config.toml
init_std_o = 0.00226
final_lr_fraction = 0.0
dataset = "wikipedia_en"
Each number is 128 + 24 x the weight over its row's rms, rounded and kept within 0 to 255. Layers, rows and columns count from 0. Numbers have three digits each. The size before them is the row's rms in percent of the matrix's.

# up: layer 11 MLP up, 1024x256, rms 0.17, rows 1016-1023, columns 128-191
# down: layer 11 MLP down (transposed), 1024x256, rms 0.0653, rows 1016-1023, columns 128-191
up1016 039:157108116162104104139103146122133107086133108098134123135119091122114130119127115097109159144153121175120123098111092146085140121169140141131111131085146137125121178154104094133142086161104120
down1016 040:131128141127153127108155092114127159152075148145111073120149164132158145102116128154126084125123103122126125157122127093170114115145152118131158123122099099130143107091160162136094160102109133
up1017 133:136138132105134116071165114120116151157134156135145100123122121141138133100134055138094109100116107132132120110108108072138147134105116116123125127133164110111137105124138100114107151113104137
down1017 126:115108103151119149116130086093154109093146117159119122144114202129126113116102113107111136091136141159136133114146115145171098131158122087124168127159127120111132129131122076139109093164137129
up1018 130:150157145139132134088124122072156125134126146173128137117144144165151153151165108106116128117117105131128071115142170055117122109109106139144135118133131165213173104128150157138126129140160119
down1018 133:135122139153102128126127122161122105118144124142122088076110110110141087128092146157110097108149139071131145148127147112161164138115116114144132122101158063122093106166107142105170134127101128
up1019 102:119127156104084153140080123131144174138135133094098170148145110088119131154150132109129122085092144132157145134106115101123131084093125124129157127089106107137105119123154169081093116181129138
down1019 104:163087107127125130125078140146150113134134110125105119136150112122121093132124112146146073127082155113153107095120145141110145128082131131117141115104145077136146135144132161119096136168119113
up1020 078:176126124091170087099155151150108180097129126141116167126119137088115133083119104152127148160121139159098109133082131161165090109102144122124139143150169122132142138123115105146123151171074100
down1020 074:147161178145142104136102162105154124134115158137110135151103129199121111142128143121123135134090133145117139121157145083104126161139121137150152117104129129131145079171082128081098114120149105
up1021 098:155126112131100133140135119159156179151130122144137119158105137116139101156132158125109145153133071147119101120121152158089103146075099127084104102125141151100122128097149141156123100128134141
down1021 098:129158139108172112118141111144145109147101130109159166158157138125134124104120133087165146142154126094110142134114121129123096137161095163095112113118147115084105203121122120077142163150133143
up1022 121:135135121141145129149133160091118093098161147153140131089170097122117103123106165112062119121134170142115134105098155138118137125103147093086089185113148160135116157116202107133113138114134118
down1022 126:146116084145127085119133138122125152139107112112114155134104142149107129124122097176150113105070144140135118113093131155094138133079120132130185125128111174111173104104102176124113119166183149
up1023 066:091151167161145160150099102154118089150157144166132130150135156135144111102122105139166081115132143150142137097154094118094163112142135142105108117131116128110121162123134079113123128139147143
down1023 067:145122123170130105144131132091134137129159121126145123153120136115122138114119118108150139111136105114145101113106136153104084114140131132136127110120132115142105107076145151164094126132188134